Part of a small language model's weights.
Architecture: LayerNorm before each block, rotary positions, untied embeddings.
Training: a variant of Adam for these matrices, 5114 steps.
Each number is 500 + 50 x the weight over its row's rms, rounded and kept within 0 to 999. Layers, rows and columns count from 0. Numbers have three digits each. The size before them is the row's rms in percent of the matrix's.

# layer 6 attention value, 512x512, rms 0.0202, rows 494-511, columns 320-351
096:538526453452512496478524566522437436523434495437581480563557534561445399380500548524475549558555
099:516464467474553546553545469562461491460526464456454512440563479469580574514406471442561444517501
111:447539570440476471454530539590502470487413449547554550510451382480525411471482429438491559447500
107:501448409466471560493502505486651495560477600490522517525474442385572586522486519453544534413611
098:430438650458426512464450511448592487508523507483499510573604483494562523387468414557535526489566
108:471463569531463551573457467523555427473577564477510474519464400504533568476494451539445520449612
099:511563458463530496490584521443585528575539514406454558517455436448487546443491531489361363599544
107:521497511549566531486466528514381462480548472568458466531518430523571514500535622545520509568453
097:546463459468511485507473513507526492423550415610442472525474428482539502548510454548446578405539
099:481514564445449519450498606436452498517468481576501484530541403480442563460478474513475544434543
100:523547509426480601460586506508486514499380519529451517480384399477433563573510560494559473470590
106:509515465504523474491514498550545453463522411573477499492570463507366624472500503376475487451547
095:598484446443565517508519468438550544528558500467508478536578552477530589437464432419478516438568
106:441530563477538512510454483551456511491600488441439500439555521529485575479516428579551479440479
090:445511437575405522540497508556503479529464486542522502491469566516505495511563463457514468526556
107:467458458473521500525553504549555510543566501435578443570626533656477580436510554493523541662588
101:536513437501499525438530522385563581490464501466458411488543407475531479401487544501478558546490
106:522545567447508539498537481417541664471469540470531537506469480534491470523423446510509487499552